{"n_layer": 13, "vocab_size": 2048, "rope_fraction": 1.0, "attn_scale": 0.0884, "parallel_block": true, "init_std_up": 0.0436, "lr": 0.00156, "weight_decay": 0.048, "decay_shape": "sqrt", "batch_tokens": 65536, "doc_mask": false, "steps": 9377}
Each number is 128 + 32 x the weight over its row's rms, rounded and kept within 0 to 255. Layers, rows and columns count from 0. The size above them is the row's rms in percent of the matrix's.

# layer 2 MLP down (transposed), 1024x256, rms 0.0648, rows 935-987, columns 0-63
size [ 82 111 102  92  86  99 101  88 103 106  91  99  92 101 119 112 106  99 112  96 115  94  99 101 100 113 102 113 102  92 104 100 104 121  96 102  95  88 105 101  98 108 110  90 105  92 124 115 106  89  87 117 102]
[[129 106  87  90 105 224  70 124  98 128 156 132 149 157 138 124 164 149 114 166 175 151 110 174  67 131 142 114 168 139 104 104 104 115 118 145  69 134  97 127 106  91  94 146 119 127 140 138 162  64 166 164 138 117 117 175 125 176 136 133 117 111  87  68]
 [151 109 101 162 123 129 131 167 115 117 134 107  52 101 149  83 181 139 103 134 164 136 146  91 115 112 119  86 165 146  68 103 133 133 142  83 124 129 171 141 158 104  60 167 137 127 113 106 176 183 142 103 144 117 143 100 147 172 118 123 104  35 141 162]
 [148  82  76 145 152 107 109 136 143  80 125 114  92 151 137 179  88  75  65 129 128  84  28 144 138 156 134 111 105 143 101 160 125 106 134 153 119 152 111 149 170 172 182 113 115 108 130 249 167  98  73 107 150 151  52 155 119 157 109 103 142 100 126 146]
 [ 84 116 137 125  81 150 142 134 156 119  71 123 163 136 129  65 115 107 143 155 112 105 191 151 193 158 178 160  61 179  91 139 115 148 147 140 109 121 131  91 121 111 179 125 127  82 163 123 122 119 206 111 147  85 186 177 165 168 144 116 127 113 113 102]
 [135 153 148 101 142 170 136 143 146  90 162 170 185 122 114  87  90 149  88 139 167 132 150 123 140  98 128 105 172 151 184 145 105 138  87  76 131 139 107 120  54 152 123 107 135 124 164 155 191 173 149 143 140 151 122 206 129 134 162 121 137 155 132 168]
 [122 109 172 179 157 152 160 149 113 142 131 110 173 106 153 151 138  78 146  89 124 158  92 130 115 139 117 118 140 140 115 127  86 118  72  98 109 118 119 126 112 148 105 154 127 116 130 163 131 141 180  83  89 164  98  71 147 160  78 151 143  97 182 172]
 [160 138 143 113 118 185  91 118 137 187 141 162  87  86 129 135  74 139 132 139  75  89 141 158  54  94 173 191 109 146 188 160 185  95 119 135 160 194  95 171 106  63  99 180  95 158 105 153 134 101 178 129  99 136 189 171 173 176 149 139 148 125 147  55]
 [ 99 156  99 131 119 155 105 119 160  64 196 138  81 127  88 165  95 198 148  53  97 136 150 136 175 132 146 102 117  96 141  97 124 122 140 158 107  88 154 103 125 161 135 100 138 130 132  55 204 143 146 156 166 137 125 158 144 161 117 119 115 127  52 128]
 [ 89 185  87 145 108 114 153 126  67 102 158 110 124 128  81 111 111  94 163 110  94 114 113 126 143 167 160 143 107 111 150 188 107 183 116  50 174 149 109 158 115  96 109 133 167 115 117 171 146 159 112 102 152 130  66 138 166  81 119 154 138 171  98 119]
 [109  99  67  81 166 134 174 143  70 111 164  57 156 187 136 145 134  81 128  66 118 178 107  96 104 102 149 112 170 164 193  92 118 126  75 108 137 107 138 113 167 108 154 102 125 138 145 205 103 124 143 143 115 155 104  74 164  86 136 174 154 170  93 156]
 [149  86 158 150 124 180 111  69 152 156 143 131 114 118 135  61 122 152  95 101 152 101 144 108 115  94 138 166  94 124 106 140 130 142 129  82 118 110 172 136 103 137 173 168 156 118 153 120 146  65 137 125 142 113 130 136 123 138 116 105 127  56 157 113]
 [150 226  82 134 116 127 121 138 120  70 153 172 134  76  89 133 139  96 157 108  88 162 110 156 163 139  95 115  72  85  87 108 161 140 109 110 147 108 125 142 169 157  51 147 133 127 155 141 139 120 104  96 160  54 166 153 102 111 177 106 160  71 143 132]
 [ 93 151 128  84  94 154 128 146 140  62 140 117  83 171  67 137 131 145 145  95 124 159 127 136 135 124  75 131  79 166 100 201 112 167 141  79 145 150 184 166 132 143 114 171  97 144  86 106 142 125 160 109 116  53 161 138  93  86 133 122 110 162 146 107]
 [143 137 126 143 110 114 149  66  81 133 144 142 160 122 137 119 115  94 114  89 120 159 141 106 158  94 160 158  55 120 133 151 138 159 151  87 112  62 135 167 106 102 120  54 146 133 143 154 126 128  85 155 106 115 105 133 163 173 111 160 166 153  51  98]
 [ 85  82 142 175 142 108 126 166  71 111  60 142 101 119 142  72 164 106 140 142 142 103 160 139 117  77 128 127 147 157 143 107  79 114  93  96 163 138 132 147 124 186  99 100 110  83 103 103 163 178 155  88 130  81 165  82 104 144 154 176  75 124 159 111]
 [183 108  80 126 177 113 110 109 150 137 172 107 149 102 181 144 192 176  89  94 124 133 123 117 127 153 126  59 132 149  71  39  98 154 131 140 147 141 144  48 131 147  57 121 125 141 162 141 125 171 126 142  97 231 133 160 154 138  96  46 162 140 180  58]
 [140 138 143 153 166  62 157 124 150 155 155 140 180  66  92  79 111  55 126  82 126 170 107  88 151  93 139 169 114 121 130 172 162 102 116 130 129 163 127 106 197 121 153  96 118 136 154 150 128 133  97  58 132 112 166  94 128 118 125 169 194 145 120 114]
 [138 116 124 125  35  82 132 104 113  94 125 117 119 190 114 122  98 160 116 100 183 168 161 141 122 102 115  96 111  81 127 139 169 182 104  96 162 115 138  97 130 132 169 185 124 104 142 119 144 110  94 103 132 145 134 162 151 101 136  74 135 126  92 103]
 [123 134 144 106 155 122  93 157 147 119 121 162 114 116  87 149 137  85 209 147 160 155 110 155 129 138  79 159 188  64 108 187 157 144 124 198  34  84 154 135 118 101  79 139 123 115 130 103  75 131 163 108 107  71 136 131  90 129 136 115  87 112  85 137]
 [ 82 172  73 144 155 152 221 133  77  97 125 127 115 115 126 122 144  65  44 179 165  94 145 141 151 189 134 159  92 137 128 178 160 136 148 148 122 124 113  75 128 121 181 138  55  97 108 113 143  65 117  97 160 128 139 153 117 143 163 124  97 135 206 133]
 [149  95 158 101 132 173 170 120  76 187  80 100 195  99 180  90 150 149  68 141 113 134 102 174 184 108 134 140 150 145 148 191 154 116 128 137 209  47 120  88  89  97 156 128 140 105 103 108 192 116 122 120 150 168 130 120 132 152 180 107 170 168 186 155]
 [158 124 100  78 122 116 143 126 149  77 130 114 124 128 128  71 158 112 166 127 169 145 108 142 134 147  97 101 128 141 159  31  75 146  90 144 137 164 129 152 149 142 131 134 147 146 113  88 133  64 142 113  87  33 110 107  57  97  91 120 144 158 131 206]
 [169 125 111 178 104 135 120 135 140 124  98 152 149  67 141 117 141 110 114 159 157 163 110  96 174 186 101 155 158 182 145 178 127 133 184 129 165 163 162  94 154 147 168 111  69 157 118 157 146  99 104 137 145 109 123 155 113  90 153  96 141 129 148 133]
 [156 124  99 136  78 101 138 120 142  62 131  87  93 155  76 118 123 100 121 136 107 123  90 134 147 123 203 133 124 137 102 168  91 135 139 172 139 205 126  96 113 132 201 194 113 154 122  84 133 155 136 112 146 163 112 117 146 136 109 176 142 147  68  69]
 [162 173 117  49 153 144  95 182 140 141 123 129 147 104 178 128 145 127 125 102 153 137 145 113 118 117 156 137 123 129 169 102 136  90  59 158 135 148 124  87 153 124 141 133 128 156 116 130  96 183 152 116 131 152 145  73 111  81 159 131 138 116 237  82]
 [103 146 121 116 112 101 184 131  81 111  96 171 156 106 173 116 124 126 100 128 105 112 106  94  76 122 142 100 134 159 111 123 114 171 138 167 155 152 149 164 148 110 132 141 224 120 216 131 160  65 175 130 141  84 114 171 127 104 107 124 142 162  67 105]
 [123  77 152 114 143 116  86 133 111 124 151 134  94 151 107 135 132  94 183 140 129 134 112 104 166 106 215 173  76 115 147 106 102 151  73 156 127 110 134 125 148 109  93 166 113 170 127  58 170 162 122 110 122 146  92 104 126 126 104 154 136 130 147 158]
 [136 188 130 131 174 158 139 159 128 117 109 131 143  56 133 149 189 129 135 124 118 151 105  90 105 145 133  94 134 136 128  20 127 182  59 117  75 118 104 134 109 120  74 127 111  87 132 210 164  90 151 111 151 121  75 119  86 128 118 118 159 130 144 109]
 [ 86 128  91 128 107 134 146 104 129 116 174 104 140 106 153 181  97  91 140  95  96 158 112 178 130 156  88 161 159 149 156  87 140 134 127 131 153 161 181 191 122 131 132  80  98 132 155 138  91 124 140  83 122 171 138 142  96 102 128  96 138 115 165 197]
 [141 119 127 146 124  97 176 124 153 103  62 146 101 160  93 108 166 109 161 128 164 169 163 107 146 126  88 118 144 163 120 165 128  97 111 225 201  98  78  84 173 132 146 134 166 105 170 146  76  88 172 166 119 134  97 126 136 142 149 231 129 117 167 128]
 [160 107 127 134 128 176 112 104 143 142  58  96  82  82 114 138 134 126 104  83 184 164 139 158 109 126  98 187 152 139 127 138  83 157 105 167 157 142 187 109 143 140 156 174  99 144  95  88 127  55 115 146 158  83  89 131 159 170 117 165  99 106 135 111]
 [176 142 135 119 175  90 166 149 149 188 127 152 140 101 163 147 161 170  68 108 127 118  54 102 152 157 160 104  98 177 135 117 145 139 147 119 163 160 194 145 108  72 134 129 168 126 137 110 133 130 121 117 165 116  93 151 185 160 100 125 119 157 168 135]
 [140 123  91 114 113  74  95  93 127 137  86 142 148 109 117 104  75  87 131 139 161  46 129  99 122 153 121 149  74  95 107 144 100 107 113 139 118 122 165 142 172 187 105 156 189 147 179 126 101 185 122 128 112 152 114 142 131 111 151 133  81  89 159 138]
 [112 126 116 148 125 112 127 167 131 144 143 151 166 127 124  72 163  81 144 145 109 126 109 182  92 133  98 164 101 190 168 146 109 119 144 115 143 101 131 115 193 181 120  52 147 151  77  88 108 134 122  98 126 156 163 147 110  95 155 108  71 155 165 115]
 [136 198 171 171 146 116  86  23 142 135 147 176  95 112 159  99  77  90 126 140  78  61 144 101 130  72  91 106  70  79 156 136 144 174 180 137 177 151  70  93 120 119 150  95 181 108 141 148 122  79  66 116 157 166 131  98 134 108 115 120 103 156 141 130]
 [115 104  86  59 135 112 126 123  88  66  88 177  90  65  94 173 130 126 140 154 148 107 150 170 205 122 167 113 177 121 125 132 102 124 137 143  77 131 125 162 142  82 161 111  80  93 184  82  81  98 120 189 148  91 105 170 123 115 136 114 126  96 122 114]
 [129 124 104 132 126 113 113  95 164 111 132 138 129  70  87  72 101 114 194 100 109 127  99 148 135 133 141 130 115 129  83  97 156 158 115 145 143 160 126 153 109 129 130 107 122 147 110 143 114 120 129 144  98 138 126  97 115 169 139 167 122 142 143 140]
 [143 127 158 104 166 134 104  54 107  83  99  65 120 199 181 135 143 123 161 113 102 149 106 106 102 202 130 173 149 138 143 110 160 115 123  99 160 196 117 128  86 134 142 185 177 150  68  97 148 116 154 160  85 134 134 149 133 155 186 145 121  81 128  90]
 [146 179 152  72 142 157 124 137 140 118  77 127 131 135 201  69  95 129 112 132 131 105 128 152 157 112 192  77 134  91 102 115 204 173 228 126  94 137 170 111 159 110 171 125 136 155  74 118 108 116 167 148 115 160 128 130  75 128 134 134 176 101 146  95]
 [104 105 100 142 107 122 139 101 119 151 120 149  90 122 152  91 117  92 119 103 120 135 149 134  36 128 106 135 152 152 136  89 157 106 148 139 104 153 139 169 123 135  92 136 142  93 123  87 178 181 121 151  68 114  92 129 119 125 130 186 134  96 108 113]
 [114  91 125 120 127  96 126 182  89 139  98 115  74 116  97  63 118 115 102 155 173 107  97  79 113 128 127 123 105 146 143 122 201 125  79 134 111  91 161 129 123 111 111 166 155 108 132 118 168 132 143 138 150 186  81  95 154 146 183 132 144 144  94 155]
 [192  91  92 186 154 137  64 161  95 108 128 112 125  60  75 154 149 129 127 123 132 149 166 112  92 124 141 156  88 160 109 134  68  73  57 107 120 136 100 104 122 108 118 111 100  95  67  82 121 163 124 105  75 156 136  78 131 164 104 184 139 145 127  90]
 [ 94 161 118 120 138 142  98 138 156 109 138 128  94 159  67 107 215  99 185 125 139 134 140 129 153  73 122 157 141 111 128 154 212 107 101 134  27 129 185 128  99 148 110 137  85 148 143 115  98 149 122  94 123 123  99 109  95 163 115 118 112 112  82  91]
 [146 103 145 105 171 182 137  83 179 150 135 152 158 109 149  73 102  85 101 125 132 175 137 138 150 148 173 120  79 143  84 199 127  97 120 161 166 118 151 154 131 104 184  59 115  98  96 100 123 136 163 163 111 118 139 138 126  88 136 109 121 189  90 119]
 [ 97 110 120 169 179  95 156  99 122  75  94 140  81 115 171 147 136 146 119  97 124 189  62  92 107 165  64 110 131 109 147 131 126 122 137 134 119 106 153 106 168 114 134 165 112 129  96 132 167 226 110 132 154  94 182  63 180 176 163 111 178 133 133 116]
 [ 88 107 149  95  97 138 106 220 107 110 105 127 134 117 140  62 203 128 113 156 157 179 147 175 146 107 100 191 103 145 167 146 139  98 113  90 169 130 110  96 158  75 123 143 139 106  76  85 143 137 177 152 135  81 195 148 155 139 152 132  80 130 156 144]
 [111 109 117 128 163 156 112  90 137 202  71 105 110 106 102 107 167 150  99  90 109  96 155 204  96 171 172 119 155  93 112 138 154 133 129 133 123  64 148  82 115 144 129 100  95 134  95 127  88 163 109 100 161 233 107  63  91 169 102 136 136 144 143 133]
 [167 100 137 190  95 119 208 107 141 113 119 148 142 123 141 176  70 151 128 149 147 128 166 169 143 106 146 106 130 102  70 126 112 138 158  86  87  75 150 161 202 167 137  86  54 135 105  94 201 164 171 104  80 125  58  57 167 118 165  83 105 123 138 124]
 [115 115 129 107  83 111 131 141 117  90 107 126 168 135 146 154 156 123 104 203 102  95 168 132  97 146 135 184 169 165 113 151 142 119  65 107 150  79 142 121 172  93  89 119 125 203 152 129 120 107 151 179 134 142 103 165 108  99 158 163 144  93 127 140]
 [ 87 125 108 160 158 120 156  48 137 165 116  83 115 130  80 159 126  80 128 178 180 150 131 138 161 150 137 102 166 112 138 100  65 176 126 140  37 107 155 132 180  97 107  64 147 127 124  81 153 101 103 111 149  92 102 139  91 159 182 114 124 191 140 152]
 [ 83 104 149 140 152 160 168 121 148 117 151  88  75 178 108 109 101 133 167 131 135 130 123 120 127  79 153 157 142 121 132 110 128  98  98  76 128 181  95 173 180 133 119 101 147 124  88 104 155 172 124 171  91  96 126 138 118 170 139 150 101 160  78 106]
 [154 116 133 117 124 110  67 149 125 122 115 156 137 146 109 116 153  92 161 121 129 161 175 146 148 150 119 122  61 163  95 133 127 145  61 138  83 125 127  76 137 171 107 165  71 123  40 170 146 140 157 101  84 184 111 151 153 168 107 128 111 112 167 165]
 [ 98 120 157  92 132 119 175 114 143 112 133  88 124 156 130  80 117 148 164 146 135 201 134  81 119 170  59 136 137 118 157  87 176 140 107 146 114 148  90  93  94 177  72 147  95  97 120 137 130  98 109 129 128 105  89 149 164 127  96 151 131 125 152  97]]
# layer 2 MLP up, 1024x256, rms 0.0725, rows 936-987, columns 0-63
size [107 103 103  89 102 110  90 102 105 100 100  98 101 109  93 103 101 102 103 110 102 101 102  98 103 105 108  99  94  99 102 102 109 100 102 100  88 101 104  97 107 110  98  98  94 113 111 110  95  98 111  96]
[[160 123 154 102  69 123 170 112 131 116  90 111 118 121 162  87 130 153  67 130 136 152 207 194  85 141 115 133 137 137 131  89 151 129 144 101 119 124 170 124 151 100 156 205 140 126 154 188 108 179 107 132 139 145 156 147 106  71 148  85 148 129 110 101]
 [151 140 174 140 109  81 181 100  95 147 110 117 138  68 133 132 145 157  81 127  96 130 166 159 156 170 135 120 191 106 129 100 158 137 156 140 173 151  96 105 158 102 113 102  78  80 132  83 123 119 140 166 132 122 154  67 171 119 148 114 113 100 106  88]
 [180  95 107 143 127 132 150 161 104 102 110 132 165  88 133  92 148 136 135 133 124 124 141  96 136 142 132  82 163 125 177 107 166  80 191  79 104 208  59 140 161 152 169  81 139 193  99  62  92 134  99 139  84 130 143 100  61  70 104 180  99  97 114 118]
 [141 108 166 112 120 121 183 151  38 108 101 129 105 116 142 215 124 113 141 134 172 104 124 188 151  99 169  91 107 139 141 154 120 101  80 124 174 164 180 168 141  83 115 140  91 142 116 108  86 126 184 140 114 111 127 126 127 139 126 110 114  72 139  71]
 [114 131 163 127 106 113  92 159  97 120 134 132 101  82 180 112 146  90  95 131 141 112 149 147 188  91 120 143 157 166 115  99 111 123 155 201 101 156 149 161 202 111 162 107 139 162 133 114  63  67  66 156 102 144 231 105 120 113 120  53 142 181 112  85]
 [142 175 152 141 113  88 138 146 101 175  77 112 176 101 133 130  89 170 105 132  76 116 111 124 127 146  69 119 134  88 118 122 172 142 172 153 135 141 134 106 168 173 135  99  73  95 144 196 109 129  71  74 180  82 132  52 166  87 112 110 154 129 113 133]
 [104 162 130 124 126 130 124 132 115 121 133 137 159  86 110 122 146 126 104 171 145 123 143 101 108  90 108 135 185 111  92 137 146  92 130 101 158 177 152 138 110 156 111 184  69 100  91 125 152 146 152 123  79 101 108 113  95 154 143 113 153 174 156 110]
 [150 136 153 121 124  49 162 164 112 137 145 129 156 116  91  87 149 129 140 120 112 145 188 143 119 142 130  64 130 179 144 103 176 153 103 110 146 138 162  98 109 110  95 143  91 106 115  72 129 133  88  79 141 131 172 125  77 119 131 134  69 129 155  99]
 [122 101 157 176 102  89 187 137 125  52 109 130 127 151 156 156 131 148 141 116 111 151 148 143  97 125 102 125 169  79 149  96 143 151 157 120 151  86 162 128  83 154 140  67 134  76 140 149  58  83  83 131  69 137 134 111 119 151 130  87 113 127 155 114]
 [113  94 115  80  85 160 136 193  77 181 153  99  95 125 168 120 176  83  74 121  84 141 164 162 148 128  84  98 164  75  73 157 110 112 132 168  88 152 115 111 145 124 142  57 117  77 106 141 112 171 103 203 168 114 138 149 155  84 103  98 142 120 150 136]
 [ 78 108  99  81  95 101 169 149 116  56 151 195 129 125  99 131 154 145 141 177 145 116 180 134 131  93 124 117 118 107 138  25 109 159 138 108 124 162 130 133 130 205 163 152 117 122 162 135  94 103  98 123 167  94 148 156  73 188 107 104 149 188 164 119]
 [119 128 161 198 104 122 128 106 118 232 109 163 147  90 170 148 132 153 110 152  94  84 170 194 114 139 193 130  99 136 102 146 117 146 204 116  79 103 116 123 119 140 129 130 131 159 178 194 136 151 137 108 167 148  91  90 139  97 179  61 131  78 111 111]
 [156 110 156  62 142  99  68 145 155 117 110 132 110 141 121 101 187 112 101 157 136  54 110 185 119 143  67 123 115 149  85 148 124  74 121 139 158 185 136 134 142 102 118 150 112  78 120 158 203  87 149 111  95 161 146 136  87  59  96  84 118 123 141 191]
 [155 136  67 108  76 141 113 147 115 163 141 121 132  87 124 158 188 105  94 118 155  94 134 144 174  98 152  97 105 133 110 143 121  78 121 130 109 148 177 165 142 106 204 176 172 100 132 138 130 191  78 161  90 189 182  92  48  67 101  90 122  76 158 137]
 [142 163 158 111  76 100 135 158 138  88 108 128 135 112  60 172 105 104 134 158 178  86 216 159 112  80 193 145 137 161 173 189 152  99 152 124 105 133 130 130 124 118 158 135  81 122 109 116 121 103 126 142 115 100 203  74 107 116 152 147 125 100  86 116]
 [154 193 177  65  74 109 190 155 150 169 104 136 153 113 127 134 171 169 115 150  77  85  86 178  96 154  96 106  96 120 190 123 187 163 130 119 137 148 144 144 113 162 125 141 104  81 139  70  92  60 163 159  47 176 136 111 133  54  81 103 131 124 171  78]
 [139 154 165 155  93 145 117 111 108 168  71 118 141  89 121 114 115  88 144 114 167  71 168 160 190 133 119 139 200  95 122 116 103 111 183 161 130 128 123 168 135 146 118 110 126 151 120 114  81 162 141 164 132 193 105 106  66  84 149 102 186 103 173  88]
 [136 132 127 177 139  72  96 162 165 186  73 208 162 123 126 153 125 138 117 109 172  83 143 125 170 117 180 161 156  88 155 128 135 162 163 146 114 153  91 114 158 176 102 188 156 137  75 185 108 111 147 109 160 131 142 103 100 140 155 117  90 130 148  92]
 [169 120 150 154 155 140 112  92 134 186 151 182 116 163 180 164 134 140 112 153  98  88 185 103 115 146  96 139  91 118 142 112 126  89 176 139 123  83 148 104  93 139 138 122 190 132 155 159  80 153 134 187  39 129 110 122 120 104 106 104 172 105 157 120]
 [122  95 158 147 111 140 158 140  92 114  97  61 200  83  61 165 162 110 115  99 111 105 140 170 124 130 125  53 124 136 129  97  88 118 123 137 151 124 145 122 160 160 155 154  94 151 164 167 165 114 134 115 116 176 166 123 132 120 122 118  49 133 182 152]
 [ 74 166 106 129 118 119 164  97  89 148  73 133 123 141 155 149 128 133 126 139  99 148 139 192 137 109 150 126 140 115 174  80 119 116 118 132 139  90 147 141 145 102 135  87 120 140 168 140  78 102  40 115 186 163 118 130 113 134 102  94 146 127 143 116]
 [193 137 168  96  85 126 196 138 158 144  80 148 129 187 114 113  99 140 157 140 121  95 150 131 138  88 144 100 112 117 143  53 111 128 137 141 127 128 132 148 132 148 149 117 107  87 111  67  80 159 167 121 116 112 127 173 154 186 137  87 134 145 102  95]
 [131 126  96 102 109 162  91 112 119 194  85 134 167 114 171 165 161 102 169 146 101 112 140 151 110 166 170 129 138 123  88  76 162 140 146  95 145 143 175 171  92 105 180 198 129 125 103  92 188  88 157  74 110 141 164 121 130 153 100  97 165 191  79 157]
 [132 138 163 128 145 129 141 115 101 100 128 192 170 102 131  88 116 111  55 150 124 123 156 161 104 168 129 135 118 133 156 191 181 148 136  84  90 185 100 111 129 128 117 155 176  62 110  94 137 121 123 155  91  97  93 166 142 116  90  86  87 101  49 131]
 [137 150  77 184 139 106 131 144 115 132  91 152  94 132 128  86 122  87 112 158 101  82 209 146 128  50  92 133 117 101 137 148 156 145 145 139 126 100  87 125 120 193 116  82 155 138 138  93  93 135 112 119 123 134 110 101 118  76 129 117 183 146 106 123]
 [165 125 152 134 104  91 131 181  93 110 129  95 131 154 109 148 165  80  66 160 140  76 130 129 169 155 145  56 141 107 117  96 136 121 128 136 118 153 147  77 135 129 109 156 139 130 148 131 157 101  60  82 114 193 115  72 104 115 156 139 131 108 112 118]
 [120 100 106 130 124 118 138 141 120 134 108 147 110  79 135 159 169  83 123  53 145  78 186 105 152 122 157  81 139 199 137 149 121  74 130 145 205 113 126  95  83 178 158 165 133 126 139 183 120 148 138 121  74 138 153 123  85 122 135  62 157 149 146  74]
 [203  23 140 100 135  77 112 126 135 180  74 227 126 105 130  79 182 161  95 163  43 122 143  77 128 103 130 103  72 130 131 156  87 135 146 141  69  85 171 161  88 206 165 167 177 161 171 198  88 107 112 138 106 101 138  92  96 147  87 130 174 124 107 120]
 [137 153 180  87 118 115 152 156  91  77 120 104 132 113 153 161 132 182 106 146 152 113 118 189 131 100 112 121 190 102  71 114 125 112 185 108 133 224 171 155  52 116 194 182 130  41 145  68 183 117 117  97 130 125 146 157 128 108 110 126 152 177 119 112]
 [159 120 128 146  93 122  77  83  90 188 139 155 154 111  63 124 158 153 128 227 150  83 136 110 168 138 167 139  93  97 169 118 138 153 164 129 106 202 108 132 164 153 167  87 146 161 134 101  99 115 185 105  99 151  92  78  95  95 135 154 144 125 149 107]
 [180 144 121 134 161  75 118 164 134  97 129 120 128 163  78 152 178 207 111 131  53 139 177 154 102 125  75  91  57 109 200  97 159 195 140 157 116 116 116 132 164 111 139 135 168 132 112 169 167 133 102  87 113 152 151 115  81 157 111 158 166 153 131 135]
 [124 126 116  97 125 109 219 171 128 191 136 182 148  86 138 168 140 107 102 156 119 106  84 152  98 100 127 126 170 153 190 159 131 126 171 123  93 118 107 173 164 129 156 136 156 183  98  83 140  91 158 167 142 180 203 100  56  84  92 151 141 141 130 111]
 [171 152 169 149  88  92 125  86 133 178 148 200 160 129 159 138 158 146  58 174  97 105 151 167 136 147 140 139 118  96 190 173 210 147  94 139 122 155 169 131  79 207 170 158  93 179 127  69 116 120 152 134 142 173 166 138 155 173 165  96 122  70 139  86]
 [158  96 165 154 136  99 124 201 139 131 142 116 152 130 129 105 161 115 130 126  92 107 154 158 128 172 131 145 216 143 107 199 137  87 109 130  54 171 164 223 105  96 103 177  70 157 149 107 164 214 136 181 130 164 130 167  76 128 100 140 130  72 121 136]
 [115 139 117 112  94  98 196 147 139 169 103 192 172 149 126 144 165  96  75 184  95 143 164 170 108 156 117 138 122 147 165  64 122 105  84 116 152 173 112 105 160  84 118 147 151  63 147 118 110 156  74 172 111 131 136 138 121 133  98  65  97 154 103 174]
 [166 163 152 155 110 105 137 138  97 127 116 144 190 145 144 124 194 190  97 109 141 130 113 139 124 144 161  72 160 123 144  83 125 127  98 106 106 174 146 106 127 172 148 156  66  36 138 105 205  84 105 143  92 148 163 106 146  87 122 105 116 144 186  90]
 [162 193 170 228 117  91 154 173 118 195 127 129 109 121  90 142 119 141  99  89  72 116 173 115 105 120 143 120  96  97 112 156 112 153 159 118  77 103 166 101 177 124 167  95 130 156 142 145 183 156 127 113 147  69 179  85 134 111 112 106 131 158  81 151]
 [127  57 117 161 176 131 123 110  39 135 144 153 123 135 104 155 180 159 101 118 103 133 181 153 120 124  93  93 177 130 141 146  54 166 108  73  99 125 153 143  55 142 133 213 126  91 134  96 125 172  89 132 142 134 155 137 100 144  65 129 146 140 159 111]
 [ 87  78 147 158  87 106 150 162 145 106 111 130 129 131 108 126 115 111  98 148 107 120 142 197 142 137 146 110 144 112 159  47 120 130 145 162 131 154 175 161 164 131 153 137 146 147 169 154 130  77 123 133  82 136 142 157  98 104 141  86 156 161 148 105]
 [102 192 127 146 185 128 110 112  72 139  77 145 169 117 133 148 137  93 133 171  99 113 194 156 125 126 164  88 176 157 136 133 123 138 129 143 163 134 135 137 151 175 182 115  70 127 184 113 124 138  85  75 117 109 168 161  88 138 133 180 107 120 154  37]
 [148 133 126  94 127 128 200 151 158 172 122 130 148 159 101  52 142 159  69 137 107 102  86 103 149 164  91 132 139 134 122 166 206  91 182  80 112 131 177 114 122 102 145 173 182 184 140 133 104 120 111  84 118 147  93 108 126 130 102 125 120 122 199 126]
 [ 93 127 106 101 103  91 189 137 138 137 185 118 177 114  97 134  85  92 143 164 114 112 152 187 103 141 134 123 124 121 119 171  92 154 119 174 102 125 150  99 170  99 148  89 145 129 169 152  79 113 105  85 168 162 114 125 115  84  87 161  87 111 153 149]
 [111 212 112  62  74 106 174 187 102 134 141 121 175 137  97 121 182 191  94  79 145 131  78 106 104 141  84  79 109 117 113  84 140 136 141 138  80 137 141 138 152 143 109 207  96  64 155 130 126 171 106 136 102 124 178  70 125 179 110 118 134 147 171 182]
 [176 127 121  83 143 128 127 138  97 181 161 147 138 126 144 123 195 147 111 127  81 128 186 118 176  60 120 100 106  63 129 141 103 186 149 117 107  94 140  90 144 190 124 124  94 135 136 130 159 126  88 152  90  90 168 106  99 126  90 118 170 146 175 132]
 [ 89 172 114  77 149 112 116  74  60 174  94 131 146 116 133 171 102 122 188 148 154 130 142 141 112 157 114 156 145  81 139  79 162 175 152 160 171 143 192 154  58 150 148  61 155 121 139  81 136 125 101 163  88 139 133  81 137 130 110  87 115 106  82  96]
 [138 116 134 123 139 104 158 157  99  67  90 152 103 116 150 111 107 180 130 118 159  66 156 154 113 105  58 150 167  79 192 119 127 101 124 100  78 142 130 192 168 143 150 164 158  92 173 160 154 131 110 118 107 133 158 116 116 135 159 127 106 104 148  71]
 [159 176 162 185 113 132  79 117 133 103 105 109 174 179  92 125 170 140  96 181 147 100 124 103 173 156 130 178  97 157 114 113 130  92 131 163 142 112 138 146 159 189 170  66 122 125 151 101 132 101 157 164  75 126 150 114  77 117 119  92 138 110 145 146]
 [188  71  69 159  87 114 132 111 126 210  96 134 108  85 179  90 143  85 146 141  96 152 136 182  76 163  83  99 174 127 169 122 144 153 119 164 117 107 210  99  94 162 153 147 111 137 148 185 162 120  68 118 116 121 156 165 133 122  87  85 109 113 159 124]
 [143 112 183 184 113 103 109 143  63 145 110 108 131 132  88 100 129 120  79 147 113 124  89 161 137 152 151 137  81 131 159 151 150 132 149 111 172 132 148 132  94 140 139  88 126 170 124 131 146 163 105 122 184 111 126  65 174 156 128 134  83 153 132  26]
 [177  83 127  38 129 119 183 180 135 122  96 174 179 126 183 142 175 111 134 136 149  89  95 129  99 139  81  90 135  95  88 136 189 162 133 110 165 141 119  70 147 192 129 147 148 148 149 150  66  65  80 132 141 135 130  45  86  95 144  95 107 150 108 148]
 [160 160 164 162  86 101 160 116  73 127  70 149 166  93  81 145 119  79 133  77 136 122 145 167 135 169 106 180 157 139 202  97 167  96 143 117 181 182 171  91 159 136 110 149  85 140 158 148 137  90  82 152 134 209 160 115 119 113 114  55 127 126 177 112]
 [128  89 129 128  76 113 149 120 126 170 144 121 140  65 142 151 149  87 129 145 131  73  71  91 130 131 148  71 104 136 109 156  92 119 138 131 159 163 102  88 173 151 141 173 114 164 163 142 174 114 101 118 135 103 115  59  46 124 142 142  88  99 140 138]]